config = dict(
    n_layer=21,
    n_head=4,
    head_dim=32,
    qk_norm=False,
    bias='all',
    init_std_down=0.0266,
    decay_shape='linear',
    dataset='wikipedia_en',
)
Each number is 500 + 40 x the weight over its row's rms, rounded and kept within 0 to 999. Layers, rows and columns count from 0. Numbers have three digits each. The size before them is the row's rms in percent of the matrix's.

# q: layer 7 attention query, 128x128, rms 0.106, rows 0-31, columns 0-127
# k: layer 7 attention key, 128x128, rms 0.109, rows 0-31, columns 0-127
# v: layer 7 attention value, 128x128, rms 0.12, rows 0-20, columns 0-127
# o: layer 7 attention output (transposed), 128x128, rms 0.118, rows 0-19, columns 0-127
q0 083:502505614453445543499519475523565408482453481542473496524490467494433513519497543510498466540492553584514485523538530478493506465497563535490545459457500502523493502455552518489511487545525450522473476459489501541473545433454503460489423545476476444458478533557492504508526466565516460476524534531523425500529520525532488528497548440491438576497493453521385501415469527448397553480448
k0 075:478495513552563530513394462458507525496497532502530467516478547524503478539458490456411449406513503539513482472427422504417469517443500481519546470446472535484519538482537486583471496523490542451506516530481464449439507452460489452497497488458510411512480550519499483477450469499533559451442546503485480406488496454493515457466436496557539417507510520468466514446474472392518531459489
q1 079:448451549471463426470458504436547492466483433450517543507478513452557445550534509475584485467511533450462509520544527504495514518481474508529474516451456540462488508461495503446513528529486492544408459482470477552550547437493491507565492459446496511444396530470516468471439534436565493492506443491451515493482462507427492410455567418446474512465495500478474482547437537532447439495481
k1 075:499456509447506537486506517452467497538518515540450531539538521439500536530471507532443498441538502477453544531567506510511515518514456448468496524521546493536419454569550469461505505537556446510407462539414540440474518550512542536526565538501491423508495527506456458489417444488568516546431523506446419554476458442563513453499495487504450478488542509493565466494466494547509453474595
q2 088:531499510551524513448518479472509525508541502471507503525535505516515487562474542487523365508476467471508545495499513502550445447431491472361435540500500494501449526530454511565521497511448529494513522454491526623431467448477541513510517481469540406489506491521537567420553490448452500437543532545489488462529451553521450461520495466445510548482474527548486480534493548429527495542485
k2 097:443493494541472464557525512436525490538537507481492482537526494504453491601461572486535498579447486499587522424510519486458509553482462474431508523504526471418535549476521505518507534522528561483453489446527462441443536551529535412534503507500472486552445537564500571530523471505465461461509552558478456531472463454492546510557502513447503550469557442518564516546503508491471388509533
q3 086:532471469553478423495521506490476546514431457461495567457482548498548529484426463535488454504473535485532498531520512556471592483496540515497480510497434519529428456490453445504525478482559533483462461517409504568500530455412512561542506575501471465455506506505467456531474542483519582489471495511528536467496472469540432468436557476518489479552390478512493566490513556453419454505460
k3 092:497497427491561507450525557543549544560490523474512585508457467493497473518538480525470514508505499463513479480520555519445493552513467461476425530517502538491568511549478505553479532447506486513470576510474511622504454481483489526521452485526460473468509530564560520474485500558532530471458459528529541472558457491507581456490506499572484483482358543577536509469548477519442510602496
q4 097:480577495442559481559488404492485521508512486521526419446490470422574495565558533499434432489502457483475501459515505478527520493485559476492526478470464483508460537477584443550468465489542473524398486485490452443492562503487452518444477482464483594574548515536441499508469502513584470467467485424481508467478460535488520487470555496491461499463560510519478490518455490493486539509606
k4 137:542449544493477504508543468420490404462503502575515521479549450552539460470464514477483541538541451463491536564486483527516536479588448519510467551519516551455470508484466490454525482449490493425573445479511531480604502510570555504525544522488467517517471408444502555480547497426541427551465494520513495526476540471475450580568475487535522457504510488497458491498503552522532482465418
q5 111:431512461523513467479536509467400438538531544492505635490499481529445440528474415509509509496504531511519477458442508527526601520542532489568529498482499549449542455493526429489481536540527490458505510563522532467508533469521454537495477512488496583464458548525450454510428519539552522497399462494516539499506506477486499493506494588541563473496494511431449468510466505515428475537570
k5 091:503463535534539437543481431502520497489513547425561474604476410497473482407507495499545426473501514521475441433507485560519539497512484509512483521465495547508590530418468480447486463480500521485444507543594523529522581392559499455552521491508522477535539489506433499504435470500531541503437508490566490439529495479475536509467514490562435564520471520527532498504446521501501496471517
q6 106:553474424516523490497454481563587443509564502513456468554519534494477528529526461542507556514498595563506538563476508488445467540487502526543541555500477549533473617425485565408516461530474454437508476485485526491426510545515468528530446498503503536482476492454530525518493467559476463572526481512541482447559443532534477497475517585516528515544573516516513519512510475501509587456476
k6 101:539480393431509492428550559511506545518467452550470496449480512482567528514513529523518551544557540469418545489433557473460531512457512510513459486557490523455564532500504504496549556501444546431506452505504487454469468521447537467498480482553496515548476579419513478456437452523476460428465577501552481540518499492524516528466453554463530482599474521481529483465472467448504442478532
q7 100:481492420473475447463606451545551524523500507477545573482497485501534517495478519518520552478480546508528516440581524544469534441505519468479396487493445515525496498483505523518490485499460467488591459509519522532514414495436543439528473492449481493500487495485504419466474533441475478580474519442578497541552490511512448497496529576589533446512444530488501588456498519500449479576530
k7 105:437461486469513489521499499487503507471544456463530529451471602500457455485535469532503495472484532520512451527541464507508466453566547531535506478449422541554487458484485516466479570449462491496576488476484557534490480470468558476480468619451467558406472550474469471523447456461470586492517519484487504492543468504562404496508496407481527527570492516502489582483486545491439533559499
q8 107:519514430475472486555453460594562500567572531499491411511469499534476486501518506544460533587532523427516534501579494498441484476467554483487484515438470521507550499480556553500515511476445502539459397485456534512510504486449554534588461523485497536511508475503555440478479476471570451532559518452493557481599448489540438488498547535522473519450538480514551490518528559475456528513508
k8 101:501544511495519519378530517594483495566493566478575515475522543497452379494509496522474485499480442494519523548472476518422504464518477442482465508589417547404482492558553497489532535426467579540523502476533447487534490503459465480538463547446520557515445524473492480480524488514506565528509524513520498519464490517543514505486571495481547473571545476520482541470514529456526488580533
q9 101:533525447548536470551422525473447546483558541473484535497471501470525480516429461451521428559527526481470471457502489540506568514513529526532517436479493477458509539469565489497553568502510531499483486484469589517437574461520514545443511492464486419421515476477570567444501456567488463552482524459508558499464604568490508486461494554506453438513456533485470468521485438550526536494465
k9 087:513419472484559444467494446506526502458462478521550478542518416487490526507519464493566539439474522450507474494509523539576522546507454527501471459496555514466516473489478466440525445476494501476513522538594484501484586430506536433465494481485501561525526415494447563524504486479558520493409472498535457563414526467471493535535505486546449531571412565477545520473494493490504452419537
q10 106:505580566530512449571472543502516500556537474481561475474440499533534519521477491476468493490521514538498507553548512525502536561509549501536535525461466504558500539505517462516465509519452408493532483478454497477453462493548414481472492453450509450578468556457458489519445561503501492509473480517513515448447421431576583545437500456464449541563518545547560539519522412473488496418497
k10 110:505543522451434513508511554557495487444485519470486544513475519537585542544428573550454520541518546565490514484536505533505525549530525499485543522521503513571439481534544450544539473535577463489486476497441501478530486504496442605487478495552478513496429588546496483420453516521497546537453519486526526504500537499521557533439572482443471480436462497578506501567521407459449512527482
q11 103:498417479449520486504523532435492554491433567512439581461538538547482487540588529467506557490465483442530532506520472537501536502562510456460479502507550485594419482520440508508542518530505433503546526451474436448439471554536563505498509485456494514452521440509506540429486515471534480427539491424544568454542473462519518523545512477480481508503455479554417497455487509473524523511429
k11 093:527457429505550545504581578498529573547509500528444574457539451437505569546538500504510497514520462536495510476591479529504524431477552515500522563467541493598518495546521574494539511474473418492573539459523525501469533452492519495558491465485491457591539490453506507540551458535503460465521550489492566544502452475493425497506457459476490464483512530507487460454467602467478510478521
q12 109:522508553451490463459557514402545465461519508446572532517528498429539494507503534476517466503520483465546437521479446517470554456429524526468494529476463552506502412511480451500484533536468484512542465529576494478510532471483454557542526598467423432498496504499515451521449545514513576481558471516467501399477523421513510477434519415483458562508495501489515567562517542482457477509462
k12 114:529489483449500580450549542427439439395491495461545535539450489501533573506480542474480461511559427473533440440481545548502506516502480513410460474511477528511480500452476466450467479458482467504518517527542513528430456482516494500547515556541387517518493457487481455506512555411504521575461482515498493502469545491483502510532511474506429537520537541505483529613555499585514483487480
q13 097:540500471470495501457524512469576481476460431481487489468539482527477498455516539512501522521541434473493547494550454514564479511442460531459468527466509572504428498514498565504557407532498556385483487480538517501560441396510478491552482428552502481548436551534476486427478431511497531518511503522394533508521471481482535540503506489535554460486502470587561490550532514449462478472461
k13 099:482441435512447571491486508548501476538520505558489521443472534522536568445459505552542476489511561477543503511530439482404481489486504456514526542466442557583469497507474553441538517463544558480546549525518497476483452554496455482489484512490496432502417566551466506502516510445476463473572585495410444567560460522458486486516497531452492448523564458464447451474510527529441505499490
q14 094:474409430489430471513525479487476491483497477561536508471601527474552492509480469442557530513529412433471494546538472503447490442470428558504496487487554517478466554481518471517455506531587587433484418554468502505555455465533467492506552480485517499487459479544486553467583471451481534484549517502481538550487469549523542478440475544445495461449527500488563527513501437532434489466497
k14 092:452464552517467552483456425445563486502458508495438522469543500460505503448504529564496494521488542523520537546436495489492476499503548470519521540568525501545553470507453510427477494578534498503472465547531496499496626551535547462498530505425465505434423522469510513539557451463537442516584476536478502525466424546483581436552486562512487554480539509549512514462412521503478488483496
q15 101:483410528514475526432527456471514513470508483475492541503537493463531481470530435538545485496496523498583491541433523443362485449534411560499512468501475490520532483519427462558468511499469471493537483534513448413489535482482493510482517467485519414530516448469511544546532454464465549462616522531495477498475554487542497402506492440505455474521521471581487532522504547448500492446528
k15 097:526461553506520590475508495422539494509452457465434534540468485480511497492485505499546533543468457486506530512434569501439552519449462575493451446525473451520529478483462477483457475467469508477529471549457569546441504521559581537527532490490536519569523391497529502529551481426539461472420532536516449470476522485509477405521454542488482497500519502526550497487561590499569523511447
q16 105:453518500524511374513464495520536470478527523549475503481483485538561476522498445545558480504498482503528505513483446581457522580548545522431533535458466495467561488505508534513488448576548512451439409458536468550560518467472488488481536502461541428476535472437501533493486528558521432522433543502484535488496420483461507586483458461529443438487491501553533475430509462516582475487508
k16 105:477489551582450446470508499554467521449483550551523501465531428510485491565456476536516481546523512567535503465483439514505547539500509473507534541505492529528538539465604527552486441533612480469487471433483505536506492466581509539395454482504471477506531577467514500485489473473569560511437458493516470479531469443523577544510488460541504537487413450557476510468551436513502491474511
q17 094:553493526510448566468511489414492536468499521475523487502486491430534512478501557457559423468612438497500428558462569518542491491543552493506469536534492483518509463473504502455512551508500425480537476485549455495492547554502454577521460528483433427434465465481496553500468516564511437539453493586545483505525537518539550442460503425448514543532457419526475538524540475499504518482495
k17 093:533510419392513577462485535431436526462542474431539408532490494476560559532460581480543479494539488415446493464486526468539556537487452557479467440537549494515455498445503462442520490478484404492546528529507512555431484436472528466536538469532465443512517441504482533519480492485420514461495499499469469511492586465500514448510484467464515482455488505512511509477525481561518444487493
q18 100:502513491477487502474537527441523529576468527425444449496589495425536420586559526431518511502529522452503478547547491452466450496507526499513448514535470568550537532491513526460534504511484536486499467494473449519491451566453550461575568591463456501499451526523505453450518474484511551416530578452495452481517400530496531503509495481465507513449517450519465547516552561455498486492473
k18 100:396485457443517538494538518500455440572445457469387450515546516434467552495506529473487454525507498448538420482496490509401492426471566496483515518528499521430520565501491520474537473466509449515509529518484467456490407528549428474500542518452506513489528588479556457479549503464501485513547520555519495448464471530540472493484480499456511561396546551523514519503462508524469469511527
q19 116:545504524514452489478580465489565508542442521459492485467496431491583476426468537492484541488538500465493514448507547526422455457491555488499518537467461540493538466540473483539489535519482510457588475484491500574489483492491460481596545504430434446424425539517499504503512466536478538521484512544487531514517595503581552459554521517471526460524425483498508476499439515472392436516468
k19 108:552478443485505517461534469505550555416522450511469417548481501519546557444520561458531514442499480501498468516522572511508479520446488536504456505561464538506475507445425499393509450380458472542561538593463534538446458445462526460527543565480511514580486516545498497528496523410497508513516586522445488491483533481532484539562482481512530454541514487493472529535502529518502509524486
q20 109:526497499495499461516496450541440559516544503514537561467559540454531497548516546568465534528516457539449571562482419454545524504536550545473472542507498537478517534451489490509513457575515466542538499511503544485543509502454470549461528462506531510544534488438423567534454543520496489503407514441446511432514480471532467462525400520549590489415532502486500533467493569569556517488492
k20 110:514495530478474523497573493538560515454456573524495394462502465411518484504466542505506506544559435518505500527462492469579489530529475554487495478457528457543608463470454526564521563518472526455459512498581531494485551462537464533529464484456525590416496428548519518487444503505522534476443477450472442435515484547532510477543472512536530528484523436526471504472515521483539463417538
q21 101:441431420542494525553483518482419522513541502537500503469498487579492486507490508518527464505490495494588524561512510506487562509501450520453507474504511489533473540512517534549552522559497529454464430421502542513486429506486530550481531531466513533502521549422525504514437484481491396460486516460479525484518487533586488495513496408471572414561488464501571382564514547499505477555504
k21 110:502439595511521497434495506534485474489510475471525521488549536502520446486504589547497486547526564527482484518535477520525587515470453511473611556483535587503444511530512532471563516490577441505467484528490460508481533521454477608434488486427515471503537481492511522469492532557482467415456501501442496536496521560519430457500575463493528506469459543513466447445513506434516568487549
q22 111:462444514489508562438531527416449462498440485482521478475507529491415483424458534475584521528501526484527457397464563498413528570470550553447452495500488498515530512491463541479485515564502483428531544541492502485431553514521531486523450509504459519470464519492574513545511434531417470528525488539558508559538475524541510513517526506419506566523493554500505494478582507452493510422498
k22 105:509461466491535536489540515424476518520514454479480525574499475542492520482418478470626547452529537464493460462478473566434520493472461527509525468536519522487519556456408530385528471507483467513511461525530507562439582475492529483543548495480496501543502495462540514561504426501424444504481469493512483567545500528482495518443429549498496500544479587440585492511539518506513523514453
q23 109:518544563474550525477521536542508460528462446518513489506464559501480506484488453480498551520435517565494505490382470442532561463465535497477492538518535550566517465513451520470567496484476515528463453528563446434464493526461492607485486552499529513502442538491502486508570486425437461498487447554501478557423521559516472539498429431445516506496591516527517451556486482565500521540470
k23 102:548486527443549508484502582507541496444526488539486483484501509477469496482487495499556653488522389531442492501511563481511428485540439489503478487564503534493473546455461520440440448490516522520458475505495479517458562466553539569584563527506496548468498493515456510505506474465474394453537476481482499525476531565496538525453431480453456496489508575470503427458526541485554530484481
q24 111:460520522440474438502466422508463459575515461468497436535499503565500458433480544486495529482551497431510504455480461473529476475560537536451486436480484481498517497423475500495511505464602473521463522562535472483519426620521513497477568487424461585500540427497518544518488499467508502487475534472512519537466474463532395501492504465509480548528563496488418487472555519471484495431449
k24 108:450538549450450496514485521514535472597451556464517516512577431496539405534512474519513473488523451496539543475458445514432495513553458474485557468491471489491513483482508492446532491548593500495548491513469490495533440542499496436547448378455514513455537491512588517500496443548488483546516429450506504489503531515565547461485509456480580527422499471498444543492436477508474571500498
q25 099:518460509494528530533454460475519470485548467502450541543559480479561558509591549488503513564468569475459493531482519415449461418556474577550467454529454453552471506548441545561570491443460483490552503481446488540496474520484562491498484517412457468431490470479539491490560494494497479530510476530468499551496499578491468470529560424456488514472472503478427563518440522492492496450444
k25 098:481435521554488551465522498507585494556485425503393525493558530508518526527542471508439557534490523435526496558507583484461505490516530532538475489575513527538546456537476569465471548502425470503588522563450527499478503489542549452480518457495455505507510490514525429541559496534492495422537557496506467531479566495538477462482446455434522463466514494433535585443516551497463502463499
q26 114:457517484494546483531540467512541585502523562519461578543562537514440426469524502526470533524532474519488452549532571513552506547449429496487446518417525414584478467486468473526481472480484503580475510504454438477517536512512552540497547512506554471395488493549500532502481437511465459535501512575520444480570545526471484497504529454514451488504515484583540453509485519497423483534560
k26 116:502495518555514481530516503553510559505553511452515590466474544454511409474578388555389464491541542567499515535539456446577526473509489431506433563483520521457403472479468537514525554464529484495509576450471517530509548475579498568519529480510476494483499473532476591511506461492545506459507490493497476451528476493427465468488464468494486512470516504485501505460567519506551466518520
q27 110:534490555502520457474555520507500499534388543543486488488496513497464500523475451516404522539471574471567567504463450473526496530515499536434502466581552492478531554465462527504498441550496507528494518527510495462499477500489448486524502523527522532476452522485546518501508506468515592466478586589560496456428555475560567501444502515559443570514513508586524503434532460495398508517479
k27 112:496481523471456450438577543489521491464387483504453540496493477502537513495404556476480456482500481463566539510527457513493534506540495494578489455502493468578485544408492459526460432575573528470519542520436493467521529535514478518554510556425512439507513595442522545440541500454568441471550513531541530484528504446531521517470474545505441526510543474552500490540468531489530537480501
q28 109:506513534508489402554464522548516466561540453426488525472434608547429501530503581525407530523417520478480517563484439496525501517439477508482496523519441525564460534488457542450482476495551506553494564490498472459487444521472492501464489542471461511566540504491495567459555481499471505452530522505534506470550462503542479549515468501503465583553560539431460557480520484556499541452484
k28 101:560502504480476455502570557576577459557454533476444578456492526478533483515480509501507530510527461444587495450498487434459506510496550427449567465497564480490498546499504534509512527579468516474563560448541473483551597511530506484502393525507431532482489521507483513421513504535530432504545454507558454486539533486543538453448457456478481560467505500494508523487479517435498560516513
q29 095:508473546491513478579449467507439531482528482505452450475472576466514483558497504544513495495506558580424572502521606597546492493487501487504503476539467497558483497446522564499490478502562448469444444524453510524449466536508469495496497506420543527470520536461482538492470467512567508530480483394472484494507444551487481534507473502590571525512518492568408499419531507528475506487551
k29 094:472445523507460470537500481557516595539563558498519488448502565459559488530539425481470537506552519552537537526523489479575517496543550486512513558484473446463510564538564478525529515552557485478453488520531515482532497541440470516458472410489544497445488595464569485457439502525447556511492481437486472476488488450578497456434489519479524463498487494555459511396453472480485521506563
q30 106:488514538485454489468501473515514578536485514596530395443499489485488494498493494564461487468465517445456496466502570503473536457523540461468501504522445466592523452417503543526492451439494430562499596461488554459488555544565452456546483486489553620436438503491548493519470486483502478510559515521572509483557447469534487498551525487481519532505496475543461490451535485466506554499493
k30 106:561571532454562556479510418441468578549493518541480520517457510447557523512455456498573495536540444510454530586476536573498509469529485588566455506577454428456500539486549532498496418450468499512466517544523498543540534504529500427535499460509541462527456503492500572527498465483489477480489481472502559524540556523496523505431497524497580472505563459522498496435499514429521515534476
q31 107:545497474521505441507506475519544480426460461553407512480492545513464505468517478566502501470475441491517479532463484552531495535506480484574570499515519546502465473501451483580512512453566496533489398501555416502560562527406512507496483524640507459489423485535543500464559520512508524515554495564541494536480497492527457519470475508470511515518443474550475395484486451495457499558510
k31 103:556539432507498462501480535453484579544517492534480498479463465481470445519500451456503497519522455551552591537436522478501504476457477454529470496501484442481374510463541486507450460514504488507494447425479440579438472572493482432479521497470486440497512490481430564569515499514496437442560502487538528456514530415485497582507459534526504435455483462549532437462494530546522469529517
v0 098:485500505572488521540540471480472378397485537532501501519511570466546526572535478477508497479505557534490497515451534540529507526459463525473478539465538497464486461522518520428519493443545548463484482515433468519471493534501498436498455491526523459494485539527471521527504525525506512558456463500455514473462442539543538557614533461563501452508533461572475493501385503555451613503471
o0 088:543536432541487575529460465468513479458436491488467549519492479452415452479513518547475462578536501490548467480475601535559459539439496444509543474500415492478461472463418532497515521463465432556508523426534497453499575466465526540481423563498527457459466493506580485510483480511553446479540546526459524478561563540493490511522549476480577544497525540437507502496509526456518488492508
v1 082:488499586446490464469594472477459523464522478410529494445513503484462484499502484521503414446525472488525464483549486477563482376539520543530499494438527536470541517459532530536551450515467560543516524476466500437508590426514465561490580481462541510528482479505538491492478454535433449508574467551532478545509549546487444534450528575515500451459466525532533528510454541509522486482531
o1 080:521525475430512468477462543578542480547524508559488470461546470412500457487531470394488528525527519546431588557445466527501440525433425528531485498528469517527487506573488568551483521475552526489496479458523473505493415572563475500496492503517432473548459552493499474537556509511538496475547566481478474462518459467421503447493468510459555432529550528501540507514488422531475481468481
v2 085:529501457498502482480542565521484466392479429556417515517478458507463466583504515448472563449548486452545454482547520488519461455523490468448493455562500528528462518474534521484471563491459572536486472546499482507489500465472558443506517470468516448493578452491498510500454503528501536493580545579513475428485515542529539452500415529395493543498513518429443519533533453498507529429520
o2 080:429501515482449493530455468521445567535496466536575473527470521494506444488489490548560475504504482511416495511583624521491509534562470497488490525460471461446477427483473490556502449535540524495493503418496574504455466504430506487415552519474507501491574504483528541501435415534512499513525481423509507550549461509479582470483487529561510510477567524594534517471503468446485505537495
v3 106:521472427510460512519503511532437475473516449499502538484467496474498448475459568507498570480433480535537471446565536458528494520490511496559553532470545541482449528451518513552495542489452451487429493456474542494514548553554464469454521458518490476480479426464432525551437475548565541478485455621530469490503475466536599421516429511526455515483556521549566484545564494461530500503478
o3 096:459554536444500497496513524484490547535452537489517440527563435516450438513479492495507542553447511415503533473428527506481499479537563458396522429531492502540548452478584514510510518488520511537500482461488506530522535534541511496500435502384475604476559533504542509449541491504521518403465542464493563488545469472511458483500546527580568444543457489501485491499505512547511527458436
v4 086:547512521507507454543563536537505534498507449555561470524396448458484538493474479499505528478534519549449517494495439486537497570463530466449540459541454429458535520490510459455533479461520512503473494574463586492446455502474568559549450523477559544452497537497486481429549494429527569537489477519492551473541507494450566540454541514399467483527537515491534464413466513483504508432513
o4 082:460526478541502525515510516472512449488478449525426579457542508475550477485566444512471479538479452509564497484507483490544550428502544462521493498469457566535431508522521487566511459567429514448484452460488540509500465478485492502447561445506445499532536444449510532477509509499589440567563508513519485519550469544465432468450487480579493460436430545494457551499523467588546492575477
v5 095:433539517525535447567498519446547485546461570523479523551477528503550517474497488557533455499525506505498550535439482513489463516454485528468483512457511451491414475543425554502545539487532540492517583443465460509510538526488493526447462450505437558468401514500543438472540517485557548585451511501485528497506454502463503538554541519525532510485520480557546490498384553548405527463535
o5 082:451476556445488502501554502459486546452519426514477517555516458493454490466470538536491453489574527545502483485437501527519526490435570423545487505569468543512531479445432510470561439494489516417488453496533528485483512482486483551528509529472477425469405497489497506480542507489489509428497487531575466605481621593536453524564514452492496559508469498493469541481507488502482538448495
v6 083:503486501492563423472466444445501534509496508580491560521431455462545522479487540496495548468516452455469581524481570504483500483482537590522489518466512497514491554496482499523530498462537524518454516473522489561573497481476559482496530557520526624418423592558519450424505526510493509476481535433499466450483491474458526488396513513526511507572498557437552523477480544460479485484495
o6 075:557464551470521489526521475452575488435460477506517467510493523447560540513463504529583508550552465523523438459465488635527465527511433511431557466561573480484455502477499462452557519494480541473502412491543506509426454513438528509477498501533542449545507461502502565514493463503507453492460458498452486555510474492537518496451468513536495486491461472514430490493448436598516572542475
v7 096:571506406486454543520518513523523393546525464452437454536502488547507472529482539443504580523478500547507503498449499488494479559587498440485614532530459526507485531491512465533456499473541458477503446524496528517509525562536581430447466458446459470494548459484441491503470559528465476526539467496513442498508501480496566430558553479541524510454461535488538475557563485455479540550526
o7 081:448495523521515545489546524481497552448509587499467444500452475471483532482571471554515516478474557565484525470599515556478534436537523541510444483481509431489552469408586525494502503509448470523459519493505512490576564448516507547541476451470523524407424518569550516507528484545497485485476493583454506485490420502433549488538484536502434479541451489502493508480499462526410490536500
v8 087:482509507416455490550521505538481492450445506503594542504471506507567422521529493489527460522498484503550496513495533506516514495505476540523452490547517479438529493502472570537456555511457574510436518539488527512509433527472499467483503504483517589433460545496542511411507463466544466491506507480525536522508622494493536431530539486497501609538546471477528458494506565421612436538482
o8 077:508475490533530434466524560514510541507493486490481534411469447501507518572500507469534427536573507457509423546499496511527511561494479461527438446503531506526446491486449476562534533516525476447534552502483501575546469515530543533484531480452501486512545491491498583574487411506452506379412514456505532485504491528403519522495382495512469501474515515484476548494469456501537471436452
v9 097:460441452526509500461503597488583436594409571557497493482423477513518421450510413532473466463537590537480463521533434556478512511451493495451546502506516469524534526504442557490455457540485527475511532518495497437480506489469538441512544540516498513487487587426543485489496523471512533490520516495447442462510467535473421450507490526552512476515555475546441516519482516489519522481558
o9 086:457577493465534506574495469549551540492573440446543497539436524532531551501462481454540492463542409542480465488427521499560515499498518414568557474509489516514467446512529503505570501452576490487514510488433447466548575507525514540508546418508476469450488459449507498497537550515490465502511493530460527485562516467502485498504441397443457500474535505468589492508558545516499522544457
v10 090:438427535521516626494512511528472499517502447493537541511509469539449477552526466521480505543545478491537522545481560494558483514465501560512543448475476472485452482517526451482435518536549477491547534533374523514606514512491528536517516494525398527529500527498515500435548504474413495575493502472473485496454501474509514536586528519549528533492582547433472508423485478479550475449491
o10 082:506511508505549543461561480463480497499535509550431492471482497430496465527591476489500485484526540538500460498454491503445512497439510466528582623494461522518479514536496557509463453504498540463601522456486462573398513457475470522440500576511510481582496473406485512485464447492501512429467504538453448438529489474514492518523505516542421535540493443579542483538492522450492508525453
v11 080:497510499505541556451474495489466538456498522579549459523509504535446452419431528447471486483537474410493535465433534482516446445439434555409475554468502488519471521483485467468483471556551494468543507503531516438448478554515527514485438484488488481561452480489537475523547545468548429498511482522525518550417557568534474510484520492402531489530576497471523474501476418530495568540508
o11 095:518488393482531404549586496524495489477531566464512575510520523479497490562509543605449510518511483446514521494485453527506538557491495433558521524464466518484525495532477533567533453526498547498530479434521480476543358474450490499459482524477530528442473533488447489505502502472519527623446456569523504485519449457504510478475507519541489485450526470542480489504434550508508428489501
v12 094:478546583515529531451479521537455456489542508587548477481549537529509504473443559478497508406463457532532503524429537473554471523499409479505508536527447491489558470506505506489487515414495523484431433491536487533436534558454467460490492474452483503518514465466458476548448506547549509441512508526453428549482459556435618504532452500553518484513482472533552502566503480519573492489454
o12 089:489435466550423436459518478477440574442457486413510525514491579500500450464569488494494504504485499502479547509470526568500454503484531492588433513489487482526472504514555495459520521445506485573513545556571466501491465535525532486449447536449480488504543439534596481492491595522452521446486591499534537467565518507510410449479572475505487512491500504544466479516460545515463463482457
v13 091:493487473416501480533530458491578609487507511496434478484518437517529522502524518401508568437453513445490510436476526561572463480510434484533413561498485522469579500386548498496524541460492500517475484487547450485500550491493496550449525441497539449567562512546500501480504486447495421476531520513510521474453506541476476544448531514415502487538502507548497563481502470554524495536488
o13 082:509530446511479531489462499471431455481449467534621526541446519537494509497477553570473414520501515440517548536547459549483514489416533500481562443506589422529470473555478551483510562577472513531503423468479440484477439518465508451533506463497478469573541503517461496461509531543544505484466473546518514515474543453548542468455485557550512441533559541464494535513527486487435485514543
v14 091:509533528476477507490499445482450470511498509500488503537476564504481489531518462542465507419537525513495497587475508528498424470467516518439586611545516527462518433552498567511433478493537508570582481548473469420511536487437520558451542481498552479541490481539459526473476501489463525501494570497451488539477492553609535542555501478554547475564502532526499451523462521607469500466509
o14 079:422449507483529518462475518501479490523479472463554561522520507521486467480540529474514564544508559483488541483445435502564542487509502450601537400502610527499503502509460562436540496505521483481457522505471508512506583465488443407483440537559498513487537504504473541559493504540538470527534456594537418463508525492420510511490449478496470471448548448534465497528453490430487520547460
v15 096:530469466476496506542443541507490490567430506421484461511486530557477483529506434529484467453485592422493488471511453503538502491520564461408557537574486502547434454492459504552447451443524506452577509556530561472459531527510563514466508495452532465497497491481508518501546462500537516549504523542494477515475523559524489510450518523412470534484469532534399589516474491412530447503480
o15 084:439478484476485451469414424493475500488560485565504574429506453473528570447492488526531465499487465529443465498519445473533564528491486472505499428500481523432587456527497590519481511569541508526417429549522500445584518520457494487469526462557522495507547518551468497496452541479450530522506493477467501510537461546506468451593462524562501470462524489549498423479486564509509542470538
v16 088:489454531542522536451573557518455457483537475477493543522501501523557522498511498446591462553483491507497550479489484430464466469521504452544449478512521507521469504476436457506510550486546478458501491546437494400459533524594466531531540498518497441482469512439571547548516507481505510512561458399496511465423532532479413483499433536416553493431513450456500500448496523529510537493575
o16 098:526508462456463452497493493522465457523550496539559515500452499583487517525431457566401497446541479568512484453541530590547514491498524483550490558382442517421515506518585484486475532486458511488561515480500531548496460465486509470496520541453448493479450564497457486484415502522506515509512564536514481537556455414471500515542550515534519441468503569456543527563530515492473499483447
v17 092:544496415470441511459495494440454510427411414457458504522555491498501526452532527550505552531539467515521506502497530558511550447527555411538519533490512483518458482487479497521510513591484475512456509521426523457524458574458391495447428463527471471539460451513485514534508484545503475502556463538527444526406537448477490485490482534539434459488496467468515453530517543500501585470472
o17 083:444473560461519499501475429585545497503480555543503505510510504601510537528500559485511519505571537447539519502494478491445530512576529524442501510548477514493512501472537552496434522488464496522476525485489514428507435410595557480516544591443531425475523479452487465496522505538468460559477558477495494459574409536477495471455472534433434511515555513487515555447543533499467491542515
v18 082:571511553509528524544561485419493498466483489538441541469534554480474480515471524477442497457491481489518469540458488461430488510511506546395533510518490427468572474552508541468491471545514523573603480450537536532480567445504513457436525505539482502556514475521482498509451485540495508514395525545550492594539479509476441526506541482417482443488502546519501518503470440587474478469551
o18 072:450507477516437476477504506543467579561530445542492522551534454513490480530589473483577446507458524495514589456512447482549481447520453505496499543537470473432439522440449504501483450494484586484458477483467436556578507511506468409472465560511564543593491503496478496497602541426527500555483451517464534495477530551457516525569537547500523514484524514506494491466500496497455502475545
v19 088:513538540590474495445499496526478499495445516558574423501490498484458527506520478467472548516516478457498516506527460521513455452502480446563560527565562557490478457478537460466468507556461490447461522505511459453505499455547485545421503491472432473557449445543555457554444511568438486496530493586494452453461496540472472503524506504427497525391482564436530467459517497513529418493456
o19 083:536480517447517492500488539535512539565495394440505514466492475517451518451555469554514509462614558523544549438503523455494543490524477535536501528454399501492570532515481515505532540461478519480495457468475532570499494568472510506453494453444490486515483517498507512527431462510439488556528471452524467438538508463550493421477492501391540499561496395541450540437489525483534529528513
v20 086:454488405494544498479550505482530499531491480505418471546510506437466502451509532472527526448574514468501521506540556500563545497484491449492555476530544469472575438555522574431535539574484491485456562464497473537452486478467554458431501525465514461518504458536464430494532473540478547485425496481477584525450544489509539482435507579499529497489556491527547429480425461435481559509496